Each number is 128 + 24 x the weight over its row's rms, rounded and kept within 0 to 255. Layers, rows and columns count from 0. The size above them is the row's rms in percent of the matrix's.

# layer 2 MLP gate, 256x96, rms 0.153, rows 8-31, columns 0-95
size [ 97 103  93 112  91 101 102 103 100  95 103 106  94 114 108  98 103 121 103 110 102  89 101  99]
[[ 97 119 176 144 119  97 144 116 105 131 106 125 153 183 154 128 148 147 116 121 161 117 121 149 100 133 127  93 135 149 111 126 185 149 129 169 141  90  93 168 120 122 148 113  93 154 108  99 115 166 135 144  95 144  92 155 152  81  94 143 158 131 105 145 102 110 153 142 160 176 140 123 113 116 107 121 102 127 113 140 120 103  86  96 115 110 134 105 141 145 115 148 122 161 110 142]
 [107 122 168  90 156 158 130 137 148 187 114 126 129 139  91 137 116 148 106  73 133 132 136 132 118 104 136 136 124 151  95  89 146 165 161 153 121 124 125 127 144  92 112 113 125  75 101 120 117 140 103  96  94 169 129 157 151 138 117  88 153 149 121 136 160 117  86 142 162  96 107 128 122 124 140  94  97 177 106 147 140 141 152 108 101 152  88  87 120 116 132 146 111 127 133 125]
 [120 135  78 125 103 130 162 100 153 137 118 105 108  78 116 138 133 130 146 132 115 125 126 104  88 126 130 158 132 147  94 141 138 136  85 115 135 179 158 106 136 164 126 157 119 138 155 119 174  89 108 184 144 156 134 157 143 110 160  93 145 128 130 150  99 138 144 121 135  71 148  89 115 124 148 100 131 165 142 111 112 139 113 103 118 161 141 149 165  97 127 112  92 155 118 160]
 [148 140 138 129 116 143 119 134 130  84 119 121 154 146 148 122  99 129 112  97 101 111 172 131 105 144 122 156 126 144 124 146 118  99 151 102 111 164 131 106 158 124 137 167 133 170 129 142 126 145  93 101 140  91  86 129 105 122 159  77  90 150 148  86 160  81 127 113 107 136 134  75 131 133 168 151 107 166 142 138 168 152 160 155 143 134 154 144 132 120 133  90  96  94 152 150]
 [ 94 149 130 135 148 115 116 134  93 125 144 117 106 183 131 184 146 102 102 121 123  90  96 111 104 115 123 153 130 124 163 151 124 116 149 169 150 127 143 139 130 115 141 131 117  96 144  87 102 148 150 132 145 134 131 167 153  88 141 120 116 112 115 141 126 132 147 126 146 143 169 148 152  55 145 129  96  94 161 129  98 110 120 153 170 107 132 112 188 131 136 137  86 136 164 138]
 [138 159 138  60 110 108 126 175  96 161 129 123 127 104 110 108 125 124 135 115 176 144 151 118 104 134 119 149 112 146 134  97 124 132 125 103 155 118  78 141 134 162 122 110 113 106 132  85 121 122 140 150 112 136 138 157  90  94 133 123 108 143 112 140 122 133 114 110 159 133 149  69 138  67 106 134 141  90 165 147 117 127 121 113  83 145 101 156 106 152 125  82 135 147 154  92]
 [112 184 114  98 145 143 114 190 122 154 109 124 110 122 115 160 148 115 113 148 134 113 120  88 121 159 140 140 119  75  76 157 128 122 163 155 143 129 162  90 108  96 140 110 147 135 148 117 150 100 149 139 137 144 129 127 138 135  98 145  89 114 163 173  79 172 160 135 124  99 108 135  90 113  87 137  87 134 131 146 117 137 117 104 118 128 103 144 141 132 136 124 141 134 119 172]
 [141 104 118 115 148 146 115 142 110 167 104 124 185  82 126 104 118  84  85 118 143  95 171 117 130 133 113 163  77 108  95 100 134 102 155  98 164  99 139 101 105  64 107 120 145 145  92 124 128 130 162 128 118 138 131 155 174 134  98 126 116 136 163 154 128 125 119 131 144  85 138 164 117 162  85 109 129 114 141 109 141 132 116 131 124 120 138 122 127 138 145 156 122  98 151 109]
 [140 118 174 172 114 140 110 151 110 142  78  88 132 105  97 112 122 143 134 156  94 146 133 130 115 129 148 125  65 154 159 139 133 153 130 108 157  89 117 142 106 124  92  78 162  94 118 111  76 120 133 106 138  98 114 130 123 103 110 118 128 140 132 128 131  74 120 118 138 155 131 104  78  97  99 123  95 133 147 151 123  90 100 152 119 154 132 128 152 160 122 129 108 155 103 146]
 [174 127  85 156 184 129 125 149 154 162 109 110 155 119 131  93  95 137 140 125 121 124 138 137 133 105 106 135  79 156 160 150 147 138 150 121 126 174 106 133 110 104 188 105 139 133 147 165  84 122 118 104 109 111 128 152 113 153 182 135 142 129 143 134 168 146 126 131 129 140 104 135 100 134 172 149  93 127 132 155 144 116 131 104 122 118 141 136  63 120  99 131 117 148  93 151]
 [114 109 144 104 104 157 112 142 116  46 104 151 146 115 111 118 109 134 115 128 116 165 110 105 154 155 113 128 129 103 165 156 114 100 112 118 129 124 147 111 114 128 125 121 143  76 114 111 117 122  99 165  94 155 157 156 123 141 100 175 157 152 119 154 179 122  94 128 107 113 160 131 121 139 140  98 111 102 152 126 155 109 140 120 139 136 153 146 161  80 121 145 117 128  62 127]
 [110  79 106 112 105 151 181 130 155 120  92 100 153 125 122 117 128 136 119  87 165  98 146 126 134 147 129  84 113 127 153 158 127 146 184 141  99  97 130 127 120 109 100 120 163 162 146 114 108 158 107  88 113 152 124 119 158 134 111 111  99 114 123 135 123 134 150 146 172 114 143 136 179 137 156 117 123 114 125 129 102 111 147 140 180 154  80 139 140  99 109 122 145  98 177 134]
 [139 130 102 118 178 168 145 109 108 112 100  83 107 133 117  87 126  97  96 141 116 120 148 117 174 112 125 108 125 118 105 137 108 155 171 186 142 119 155  89 105 100 123 164 141 135 132 108 123 127 101 132 107  79 150 151 142 127 125 118 115  80 160 117 117 132 130 164 141 169 109 126 138  98 173 131 135 154 158 131 126  91 125 146 111 136  94 142 123 109  88 141 107 154 162 158]
 [126 101 114 131 130  93 141 131 123 130 135 107 144 117 120  95 143 112 109 146 116 150 153 145 157 133  70 162 137 140 164 195 155 126 124 128 137 161 106 130  92 126 167 131 106 109 147 108 104  74 148 177 157  85 109 161 103 130 124 122 154 154 131 105 125 140 120 142  99 122 126 114 149 116 140 157 139 150 174 152 150  78 157 119 126 109 110 141 130  85  97  79 109 118 122 138]
 [136 143  94 137 121 121 114 100 127 133 105 100 142 111 134 123 102 179 157 111 128 123 140 116 138 157 173 156 156 123 104 112 122 104 139  87 130 118 148 125 118 159 155 170 155 125 130 152 147 143 106 149 165 128  96 132 138 152 120 122 146 163  77 100 161 150 100  58 114  88 133 145 138 146 183 117 136 153  97 123 141 122 120 137 116  96 143 161 118  86 136 144 120 153 102  80]
 [123 128 130 151 124  84 142  89 116 103  98 138 179 103 113  98 118 106 100 170 105 148 158 137 142 154  92 157 152 144 106 113 163 108 158  98 117 113 123 134 135 148 152 156 145 137 121  89 106 167 134 153  99  94 131 135 143 139 139 123 137 141 152 137 103 133 157 125 103 112 109 102 108 129 122 117 124 128  89 112 204 109 175 164 138 133 175 154 105  95 142 154 144 105 135 118]
 [112 143 118 107 135 141 148 163  98 178 150 117 108 184 113 107 106 120 129 117  79 141 155 140  95 123 112 135 118 155 126 150 124  97 147 144 147 131 147 137 133 125 127 160 104 143 129  70 100 152 117  99 117 129 131 106 181 113 166 162 145 143 128 102 127  86 120 108 149 150 115 104 126 126  95 149  86 145 181 152 133 157 134 127  80 103 102 121  91 125 129 128  98 114 172 128]
 [132 100 133 145 123 136 124  97 139 140 130  92 145  93 140 123 133 117 103 104  71  62 130 160 153 121  57 147 119  77 129 132 154 107 104 123 130 114 105 140  99  86 107 107 105  95  94 130 117 149 119 123 129 138 123 131 159 160 125 151 114 146 127 169 116 175 133 132 147 146 142 159 135 150 148 166 138 127 102 119 131  92 120 174 125 132  75 151 149 143 112 111 119 146 116 153]
 [148 147 123 117 114 137 126  83 143 149 108 112 106 114 151 137  91 161 117 166 116 156 113 151 120 102 113 110 109 119  82 180 154 139  65  90 114 157  93 135 153 151  86 142 102 114 118 143 131 113 128 139 151 126 117 166 143 140 120 135 121 145 132 145 174 116 113  94 107 141 134 123 130 123 102 140 126 161 127 139 174  89 118 142 100 148 157 147 105 158 102 164  94 172  88 119]
 [111 115 139 104  89  98 117 109  96 186 148 101 167  85 112 116 120 156 108 165  81 117 177 137 115 143 114 115 128 122 126 107 162 109 125 104 116 149 157 142 135 128 130 101 104 131 100 113 125 107 148 132 151 104  79 120 114 126 127 140 107  96 100 162 152 126 128  74 130  97 134 117 146 116 111  63 126 176 129 138 136 122 138 176 117 115 105 124  89 124 153 128 145 123 160 132]
 [129 137 108 150 108 100 127  96 118 115 117 118 115 124 150 132 120  97 158 136 130 165 148 108  80 102 134 121 136 121 182 121  98 125 151  98 105  95 167 110 109 138  85 113 127 129 105 115 151 104 119 138 107 114 106 130 120 111 120 123 122 142 159 110 170  92 140 127 156 171 127 118 109  85 120 103 173 125 133 194 158 169 120 157 127 181 167 108 133 131 119 122 110 130 187 128]
 [152 168 137 100 117 190 127 120 114 114  97 142 119  74 135 143 161 166 105 146 154 119 132 108 102 113  99 136 135 120 146  93 127  95 106 169 128 112 105 147 142  87 136  67 151 109 115 183 144 130 115 147 154 123 143 185 124 118 127 125 156 164  94 107 148 151 141 110 129 133 124  86 158 102 153  95  88 116 116 117 114 111 118 124 154 145 122 109 118 144 112 101 130 141 150 128]
 [118 149 117 157 102 136 112 161 138 145 165 147 151 142 125  95 141 169 127 117 112 143 101 122 150 119 140 109 114 130 133 126 157 148 113 137  70 120 139 107 136  92 117 121 170 134 103 112 131 153 158 161 137 118 164 131 113 136 126 108 131 157 121 106 123 156 195 146 118 119 140  85  81 146 129 149 132 135 107 140 128  61 154 164 156 145  75 171 124 135 134  95  96 144  96 122]
 [128 140 136 132 156 133 130 108 119 109  97 122 148 134 155 170 139 114 103  62 156 190 122 179 107 101 162 116 112 152 119 125 170 116 170 151 124 141 125 107 159 119 107 107 168 158 119 143 128 121  94  90 148  79 135 139 145 116 114 131 107 155 129  88 153 115 126 129  99 147 164 120 145 112 136 147 120 113 144 107 163 127 121 125 153 101 150 127 123  72 138 104 120 134 145  79]]
# layer 2 MLP up, 256x96, rms 0.151, rows 8-31, columns 0-95
size [ 95 104  93 115  77  96  97  99 101 111  98  99  96 118  98 105 102 105 114 105 107  95  95  91]
[[ 99 150 155 103 133 126 161 113  92 117 151 174 142 114 137 127 120 143 189  79 144  71 152 137 148  92 107  96 150 135 147 147 138  93 154  93 107 130 156 124 156 141 122 139 157 112 123 139 118 130 128 133 164 103 122 110  98 131 179 152 125 150 132 125 145 133 112 129 110 110 128 178 135  77 110 144 121 168 130 113 150 116 169 116 171 113 120 144 111 133 125 158  80 143 137 146]
 [105 128 126 129 106 145 140 135  62 102 127 107  76 107 145 117 170 121 114 169 101 143 125 113 109 125 132 154 186 152 139  75 140  71 181  75 108 159 117 129 131 159 118 163 137 170 113 153 114 138 114 149 134 118 139 157 152 109 159 135 108 136 119 124 159  93 112 128 145 141 120 121 112 107 155 124 157 150  77 122 122 125 119 138  95 115 120 112 110  96 134 128 135 128 130 145]
 [159 119 101 110  80 123 125 130  91 142 108 114 126 144 130 141 138  98 155 143 124 124 133 164 114 137 155 174 113  86 132 153 112 141  93 149 140 120 114 111 138 158 139 115 130  87 126  82 101  78 198 135 155 132 122 138 119 124 163  95  84 131 127 173 108 118 140 139 123  70 153 130 126  97 137  85 132 128 147 134 122 128 128 118  85 131 119 120 159 123 158 109 105 176 138 146]
 [154 146 181 146 108 154 126 153 103 118 134 140 149 144 175 128 151 158 167 107 119 103 164 102 115 118 116 105 108  97 123 153 120 101  62 125 153 152 127  97 144 112 117 121 128 128 143 159 119 106 103 144 119  93 120 177 157 115 138 140 125 156 168 136 151 122 114 156 114 129 146 116 138 149 111 104 146 116 196 154  84 104 123  93 132 107 121 110 143  86 110  94 137 156 136 125]
 [ 67 167 129 152 190 124 123 103 126 129 173 162 108 136 146 195 147 150 100 126 124  77 112 104 115 124 118 149 149 117 108 133 102 131 166 135 135 163 134 148 124 122 128 141 107 138 119 180 125 156 120 118 114 121 140 121 149 130 175 141 125 118  91 154 106 101 147 147 120 100 132 137 125  94 166 108  78 136 140 111  95 133 115 134 136 122 119 100 157 143 122 156  97 109 130  89]
 [109 159 153 119 116 117 169 118  82 142 144  83 135 122 114 160 123 108 119  84 130 138 108 103 119 120 167  85 158 121 116 129  76 113  94  95 116 130 139  95 150  73 173 109 153 105 110 127 133 143 113 124 110 133 105 184 137 146 101 101 134 120 173 162 139 107 145 126 118 126  81 163 124 147 120 125 149 132 105 102  95 133 112 152 153 110 125 112 165 131 146 154 124 131 165 123]
 [118 102  98  92 160 122 157 117 145 142 135 131 103 138 111  88 123 126 141 123 157 136 126 126 121 116 133 132 106 159 111 107  96 113 115 171 113 159  64 154 124 175 137 145 130  83 107 154 121 102 141  91  88 160 145 125 153 109 114 145 151  92  78  93 122 124 157 135 139 145 114 102 160 145 125 103 147  98 141  83 131 137 154 140 194 107 154 107 155 137 116 117 125 129  97 124]
 [121 150 139 112 145 137  97  93  85 139  88  80 129 117 180 161 123 148 144 102 134 146 135 153 102  96 193 117 108 122 134 132 141 139 134  85 109 113 136 109 143  93 143  96  78 114 138 139 127 137 146 131 106 140 121 178 145 166 155  99 158 121 109 134 123 125 114 107 120 126 119 167 121 137 148 110 137 160 163 132 143 129 124 123 154 103 105 169 127 117 116 173 114 178 157 161]
 [104  48 127 107 167  94 116 108 112 108 123  76 126 129 122 117 141 133 117 140  83 128 136 137  95 142 122 114 115 152 119 139  92 140 146  92 161 117 138 114 146 164 122 152 166 123 125 142 113 155 134 125  87  96 112 136 176 129 140 100 142 136 118 143 135 121  97 141  99 110 121 158 155  99 101 103 124 138 131 144 137 183 114 174 132 146 150  83 145 142 167 109 152  91 112 111]
 [150 115  99 168 140 127 109 130 148  99 149 128  98 148 164 135 143 115 137 141  75 159 151  96  94  75 125 122 136 123 149 138 164 136 146 156 115 104 148 103 151 129 110  88 102  93 105 132 123 135 137  84 147 101  76 134 124 125 129 124 100 146 141 156 136 135 153 134 115  89 141 126 151 128 166  87 100 144 150 141  99 111 137 140 144 116 149 116  85 101 181 137 166 138 166 155]
 [106 145 162 114 126  94 133 134  96 120 143 120 149 137 118 108 149 169 144 165 139 140 135 133 110 125  95 144 161 106 108 164 179 112 133 152  58 124  91 122 118 134 145 164  98 120 113 158 125 121 179 134 109 129  87 120 177 119 158 166 117 113 138  93 123  86 139 129 127 110  95  95 128 139 132 152 132 123 140 111 170 123  93 149  92 103 156 135 124  92 148 132 100 102 105 115]
 [182 135 147 153  95 132 120 168 112 101 120 141 146 142 129 119 132 147 119 133  71 124 126 111 131 104 136 133 133 139 154 163 108  89 125 121 115 107 114 159  91 148 116 151 129 128 137 170 135 111 101 148 111 128 128 171 134 114 138 122 115  96 173  94 145 118 133 141 108 164  92 113 161  97 150 159 107 132 120 202  81 147 125 146 127  92 165  86 132 112 107 146 115 143 112  92]
 [141 182 148 133 128 121 136  97 157 117 169 174 144 126 130 145  91 129 108 130 145 147 112  94 143 127 112 155 129 147 156 134  95 115  90 143 158 136 135 130  88 129 119 110 106  94 125 167  81 103 134 159 123  94 123  98 153 136 120 128  83 136 134 101 139  84 119 126 164 146 158 133 139 183 122 143 153 131 158 110 128 120  72 156 107 118 141 120 106 145 144 175 135 156 156 157]
 [127 110 145 140  91 135 132 103 133 116  72  82 123 138 149 149  85 125 109 132 119 110  87 116 129 148 184  97 122 117 156 113 104  82 127  65 152 149 136 115 131 107  82 123 109 128 125 148 132 146 114 142 130 150 145 144 145 150 140 117 107 109  96 123 154 114 158 113 135 151 162 107 131 174 156 115 120 138 120  90 141 134 130 148 115 194 129 137 137 155 103 131 115 110 107 187]
 [165 107 143 140 164 159 118 149 128 131 143 150 140 115 105 155 120 144 158  98 123 108 144 104 167  83 124 130 100 122 163 109 139 171 125 112 149 148  78 163 139  97 124 119 116 133 109 140 162 154 141  59 156 112 134  93 111 128 155 136  86 122 162 118 152 133 142 138 125 125 109 102 163 114 112 125  87 109 112 145 153 139 150 123 126  89 144 140 123 153 143 111 184  90 169 132]
 [156 148 133 129 134 106 153 156  91 140 113 140 112 154 155 129 156 144 156 106 124 143 121 164 113 115 159 136 186 142 110 138 114 111 155 138 130 121  76 134 120 160 133 129 168 130 110 110 115 167 142 114 109 157 117 154 101 131 152 142 129 122 124 135 116 120 117 157 131  83 121 176 146 126 124 131 135 144  87  78 144 140 139 145  86  80 132 163  66 101 143 188 127 131 157 112]
 [126  80 153 160 111 136  99 177 121  69 127 135 147 147 142 126 152 118 138 121 160 153 112 129 156 131 141 122 134 130 113 134 128 121 105  84 134 119 137  85 118 111 115 147 178 165 112 102 135  71 170 161 127 109 138 113 123  78 128 118  85 145 153 152 121  84 160 134 135 154 136 105 163 110  98 125 135 114 122  91 164 127 125 177 126 131 138 105 157 119 114 132  92 104 139 116]
 [137  84 155 137 111 123 138 119 121  97 157  96 128 109 116 117 142  90  88 112  70 118 104 164 173 135  89 128 123 161 145 131 120 145 136 113 121 119  86 156  93 150 114 135 115 131 107 118  79 112 118 155 100 117 131 130 124 125 156 124  94 134 177 113 125 141 125 164  92 145 157 171 159  99 155 183 148 117 112 136 146 139 164 130 139 116 104 164  95 128 155  99 144 141 108 117]
 [118 120 157 148 129 128 149 123 136 137  79 150 105  74 130  81 129 115 143 135 123 129 132 140  94  98 103 148  83 144 122 111 132 155 139 126  99 129 111 125  95 167  97  94 167  94  91 112 120 156 172 137 171 138 148 125 136 157 133 109 171 159 148 168 106 151  93 121 126 157 105 139 141 135  94 140 150 139 102  70 133 135 165 144  89 151 101 157 125 118 127 125 143 148 136 128]
 [141 138 149 147 141 118 126 128 135 115 122 118 125  94 178 130  74 106 128 112 139 126 190 119 170 129 172 153 116 126 157 146 129 154  92 144  98 132 105 163 159 131 134  95 148 174 136  89 169  75 115 112 110 180 137 112 108 163 106 121 116 133 163  95 108  98 132 130 149 170 122 149 100 132 153 107 152 114 144 147 126 137 102 116 108 129  92 128 122 128 128 114 119 164 144  97]
 [105 114 115 108 106 143 100 139 157 122 137  87 145 141 142 142 110  78 110 109 177 112 128 131  88 104  91 122 165 117 118 146  99 127 188 112 123 101 114 186 139  83 164 139 113 188  88 107 128 143 158  91 135 126 135 113 120 125  74 121 136 158 102 116 161 116 110 118 106 118 158 157 108 121 117 137 142 105 131 137 147 157 135 138 128 123 110 127  85  96 117 114 115 127 144 110]
 [141 144 149  79  94 120 143 105 123 108  98 143 120 153 102 134 156  96 122 145 138 105  95 144  96 127 123 151 118 112 128  91 126 130  85 175 155 126 100 112 117 118 144 104 157 115 147 114 130 149 158 152 130 181 178 172 129 107 109 143 160 153 110 109 163 145 127 124 135 137 158 168 108 124 135 118 147 144 104 150  97 105 138  69 181 152 128  91 131 121 152 106 123 150 111 101]
 [130 124 117 108 144  91 143 107 106 146 143 134 112 107 128 117 125 136 120 164 121  97 126 133 129 100 154 136 153 193 123  94 118  87 110  94 121 113 131 116 123 108 110 125 104 138 166 148 118 152  62 103 153 126 123 150 152 114  81 115 211 142 154 137 137 150  83  95 128 102 128 129 165 114 144 131 101 125 164 117 124 142 123  91 121 115 115 131 136  97 118  78 109 117 154 102]
 [128 119 124 116  96  76 153 140 116 106 191 138 121 126 142  94 148 166 104 162  98 152 119 138 110 134 134  91 167 117 133 146 143 110  83 113  81 124 104 120 116 157 107 144  94 150 113 123 158 118 139 129  92 113 145 124 122 132 137 127  89 110 131 120 145  95 170 152 176 135 145  81 118 119 151 108 108 128  90 127 159 104 125 137 197 134 164 116 107 133 142 138 151 122 109 121]]
# layer 2 MLP down (transposed), 256x96, rms 0.144, rows 8-31, columns 0-95
size [ 93 101  93 112  90  96  99 101  99 112 105 106  97 109  98 105  98 100 113 106  99  95 105  98]
[[110  95  80 164 115 122 114 142 138 139 145  87 148 114 122 122 153 103  82 131  89 162 145 162 118 136 104 153 146 134 117 140 169 118 112 129 120 126 113 114 124 173 131 118  94 154 114 124 124 135 102 129  92 122 133 142 142 112 129 121 174  82 154 109  81 136 135 180 140 174 178 102 112 103 108 136 109 118 121 133 140  94  83 106 107 107 124 130 139  76 158 124 124 108 117  93]
 [ 94 150 112 146 159 140 108 140 150 118 167 135 123 121 184 114 105 122 164 138 180 122 156 126  78 129 140 144 126 114 153 172  96 136  85 134 143 103 127 113 126 111 196 138 117 138 158 131 117 177 124  93 152 116 134 137 127 131 134 145 111 157  99 137 114  86 149  92 101 118 160 104 138 128 151 147 169 114 157 160 104 104 122 115 118 149 135 163 135 101  80 115 135 115 128 121]
 [114 150 143 160 164 146 115 120 133 108 134 121 171  64 127  98 147  97 100 100 130 128 120 100 114 116  84 134 153 154 119 155 153 160 161 111  99 131 150 135 147 131 132  88  85 122 117 107 152 149 118 123 146 122 104 114 138 155  92 134 163 127 145 105 143  75 162 101 108 144 146 121 122 174 133 140 108 123  84 132 162  79 120 108 155 152 172 147 109 122 123 113 115 115 150  95]
 [ 94 155 138 159 131 122 114 134 111  80 116 153 128 127 127 132 177 112 151 141 126  87 109 113 154 102 133 115 121  96 127  85  61 161 110 142 105 130 167 134 150  82 140 143  79 157 108  93 124 127 113 120 121 123 125 153  91 145 140 135 111 155 132 144 137  79 120 122 188 135 174 111  97  81 115 137 139 141 117 126 115  91 113 119 105  98 121 114 136 127 141 157 156 152 133 119]
 [151  85 123 116 140 120 118 136 133 155 132 149 131  94 135 111 147 145 140 127 125 176 175 117 145 148 147 104 143 132 125 102 143 138 151  89  89 151 115 123 109  91 132 114 122 166 112 161 141 131 101 160 108 120  92  96 112 169 129 149 131 108 117 112 112 135 109 115  92  92  85 135 100 203 126 101 135 142 132 110 149 151 148  84  78 175 131 132 120 124 106 152 160  95 134 119]
 [111 106 110 142 127 141 112 107 159 127 115 158  84 144 174 101  82 163 155 106 119 152 130 164  82  91 100 124  88  88 161 137 190 175 139 122 148 135 142 103 112 123  99 149 152 156 124 113 155 118 154 142 121 133 150 134 117 159 146 131  97 115 122 122 167 149 140 148 100 130 181 114  80 118  91 162 133 132 138 121 128 127 143 122 130 143 106 125 115 120 152 126 112 160 103 146]
 [140 143 155 150 146  91 134 166 119 112 116  99 149 108 149 149  70 201 106 146  94 100 118 129 139  97 140 139 143 107 103 159 153 149 148 110 128 142 153 131 148  66  98 116  93 116 114 132 118 113 125 162 142 122 141 124 118 149 159 139 113 155 184 112 132 123 141 123 133  94 152 110  99 106 156 144 123 100 107 169 115 161 122 132 105 170 151 115  91 125 138 101 147 115 107 119]
 [153 147  98 109 110 142 159 136 126 153 168 127 136 119  85 108 108 128 133 192 100 103 111 100 151 139 154 116 133  95 123 142 124 136  79 125 164  88 133 188 119 136 117  98 144 115 124 117 117  84  74  74 139 122 124 109 142 140 156 118 151 127 130 130 128  92 116 138 118 142 127 118 151  83 156 134 130 141  86 119  80 145 135 155  85 125 127 122 127 155  84 114 136 108 124 111]
 [113 122 120  83 148 109 132 155 143 129 194 143 147 124 108 136 157 107  71 126 149 147 115 100 132 155 181 106 138 116 122 131 104 125 104 120 124 141 173 106 140 139 134 152 102 187 138 111 106 117 120 100 139 128 165 121 132 145 140 115 118 156  89 156 113 110  95 101 127 148  86 124 103 212 127 107 117 117 140 149 118 119 129 127 158 161 125 135 160 144 155 107 122 150 143 142]
 [123 181 121 160 134 164 115  92 112 175 151 138 107 127 121 162 120  88 109 135 104 119 116 130 120 116 125 135  92 104 178 101 115 155 160 123 110 109  81 129 134 150  77 134 121  73 130 137 100  75  91 113 148 115 163 130 143 136 106  86 107 101 117 128 139 101 118 155 157  91 154 141 126 119 131 143 153 131 159 142 104  99 127 117 180 112 106 140 114 130 124 136 147 151 148 118]
 [ 89 122 127 176  99  95 110 154 138 135 163 129 127  98 159 137 107 157 110 146  89 124  98 103 135 167 130 147 134  97 161 119 120 140 102 114 122 126  92 119 131 136 131 154 151  91  97 119 128 146 130 145  82 118 103 131 147 153 102 154 152 147 158 129 117 152 121 139 145 127 155 120  59  84 115 113  99 149 128 138 110  76 117 124 126 119 103 135 148  85  96 111  91 122 106  79]
 [148  95 119 129 103  83 137 171 106  89  95 121 153 134 117 130 124 121 182  71 151  80 129 102 114 126 118 102 146 158 141 135 134 111 117 147 126 109 121  95 149 167 102 110 123 136 131 105 123  85 101  99 115 130 138 148 161 161 111 117  79 133  93  93 121 131  67 161 120 131 113 142 116 111 153 146 150 121 101 105 120 101 148 116 117 147 148 113 100 125 129 111 122 106 160  85]
 [150 151 115 126  75 146 100 136 130 189 131 123 141 119 105 129 132 175 158 116 154  88 118 129 117 103 111 136 147 186 115 143 127 154 107  66 101 131 124 169 138 142 104 124 152 168 107 163 110 116 146 142 123 164 146  96 121 130 124 127 172 151 110 130 162 140 151  97 137  83 152 119 107 122  93 109 108  91 173 130 127 163 137 134 116 141 154 112 129 151 148 120 135 109 105 134]
 [ 91 141  89 112  92  96 102 110 112 156 101 131 141 130 118 116 151  88 137 138 134 125 120 150 190 127 105 129 166 132 110 120 106 110  85 114 135 110  95 161 152 114  99 111 164 102 122 142 135 135 164 102 135 159 115 147 168 120 154 150 144 120 105 145 108 151 190 103 136 141 140 134 165 132 139 150 109 140  98 111 164 156 128 142 169 107  91 127 131  98 122 108 131  86 116  87]
 [ 92 108 172 129 127 135 119 139 146 111 125 124 109 101 118  79 146 149 141 104 197 134 112 105 127 140  94 127 123 121 113 169 185 106  93 114  99 149 146 124 161 155 155  83 137 131 152 146 176 168 140  95 110 145 115 127 125 153 127 144 139 144 119 107 155 100 137 113 130 153 114 117 123 156 155 145 136 132 113  92 142 105  85 118 137  89 146 118 166  89 122 125 108  87 100 114]
 [129 150 120 119 156 174 139 171 113  95 116 150  76 137  98 120 136 157 121 111 160 137 143 152 106 138 176 112 156 138 116 106 116 134 155 129 136 166  99 137  98 136 107 114 163 154 133  78  96 153 140 189 151 143 107 120  97 113 136  85 139 118  93 124 129 148 166 143 108 136 143 164 147 151 123  91 133 174 154 119 106 102 123 120 120 106 122 115  97 140 108 162 141 150 112  99]
 [134 168 103 147 144 114 149 168 141 141 111 155 112 154 108  97 109 125 107  89  85 136 126  78 118 104  76 110 113 164 165 162 135  92 114 108 117 107  98 147 115 159 105 154 110 125 134 111 103 116  93 154 120 100 154 103 131 170 152 113 128 159 170 143 103 118  78 135 121 143 128 123 104 134 146 133 136 131 123 106  92 112 130 117  88 119 140 141 117 170 111 153 161  91 102 110]
 [124 129 122 130 113 162 131 105 126 123 110  85 173 111 107 140 116 129 112 149 139 139  90 188 115 154 143 113 120 137 100  61 127 106 130 168 154 148 142 128 136 114 172 145 107 109 168 118 124  82 111 123 118 112 128 100 107 115 136 127 148 102 155  99 115 146 139 126 153 115 167  94 143 144 124 102 120 106 139 140 118 141 150  86  81 101 140 135 164  90  86 154 126 153 177 138]
 [146 112 115 183 116 158 123 162 109 140 105 112 121 113  91  91 132 134 128 148 151 106 152 167 114 156  65  73 116 128 151 130 129 138 139  96 166 118 134 138 129 116 158 121 145  95 140 115 112 134 149 131 192 133 145  82  97 123 151 161 148 118 150 111 125 164 144 122  92 127  98 151 123  96 102 121 160 127  87 117 115 139 127 163 161 119 112 120  99  97 164 119 105 126 120 110]
 [ 91 121 120 133 153 144  87 132 128 132 145 132 163 118  94 161 121  89 106 108 107 134 121 127 124 159 168 172 104 142 152 100 111 154 154 144  82 132  97 166 111 114 145 177 116 134  64 140  86  92 136 123 107 125 154 139 105 143 123 107 152 101 101 125 130 104 132  93 156 116 161 157 143 132 146 107  94 123 146 126 136 138  66 141 142 128 136 105 124 119 145 131 148 135 135 183]
 [159 153 153 113 149  96 177 151 125 161  92 148 136 123 158 124 118  90 152  88 152 140 127  95 135 134 163 141 134 143 112 133 130 131  89  93 158 154 139 131 115 152 110 134 125 134 151 115 125 120 159 127  86 138  86 108 137 183 144 146  96 119 145 114 126 119 170 114 109 124  54 144 142 138 151  93 142 143  77 113 107 139 121 101 125  85 141 129 153 179 130 127 141 118 118 129]
 [145 130 125 185 137  56 137 131 116 126 176 137 154 143 135 131 108 116 137 111 120 156  77 107 145 146 129 113 123 116 125 167 141 171 149 117 130 111 148 181 128 114  88 140 146 155 165 113 136  88 114 141 132 161 135  61 107 128 115 165 101 156 100 134 138  81 144 151 130 132 108 148 104 146 148  98 134 132 122 135 106 130 162 159 107 133 131 132 136 127 166 156  98 112 131 116]
 [104 138 156 133 121 148 100 145 145 165 148 127 140 123 166 110 145 146 141 143 148  95 135 152 148 128 147 159 138 136 144 156 111 149 144 156 122 144 123 118 148  67 154 163 147 126  94 133 137 136 105 173 122 106 144  73 142 111 114 126 161 173 129 134 147 141 124 111 130  88 109 134 116  95 130 125 154 165  55 187 149 104 145 159 119 133 158 151 117 114 115 114 113 156 132  86]
 [ 94 122 122  91 110 112 107 122 144 104 130 186 141 120 131  80 119 137 138  89 116 161 105 106 151 109 121 143 150  98 144 117 115 117 133 148 117 116 160 188 160 173 145 152 148 145  97 160 123 159 118 142 146 154 145 153 132 111  93 146 182  96 139 111 128 119 153 134 142 137 118 138  72 137 147 175 140 143 152 113 122  91 162 147 161 133 119 121 124  94 119 157 113 118 146  93]]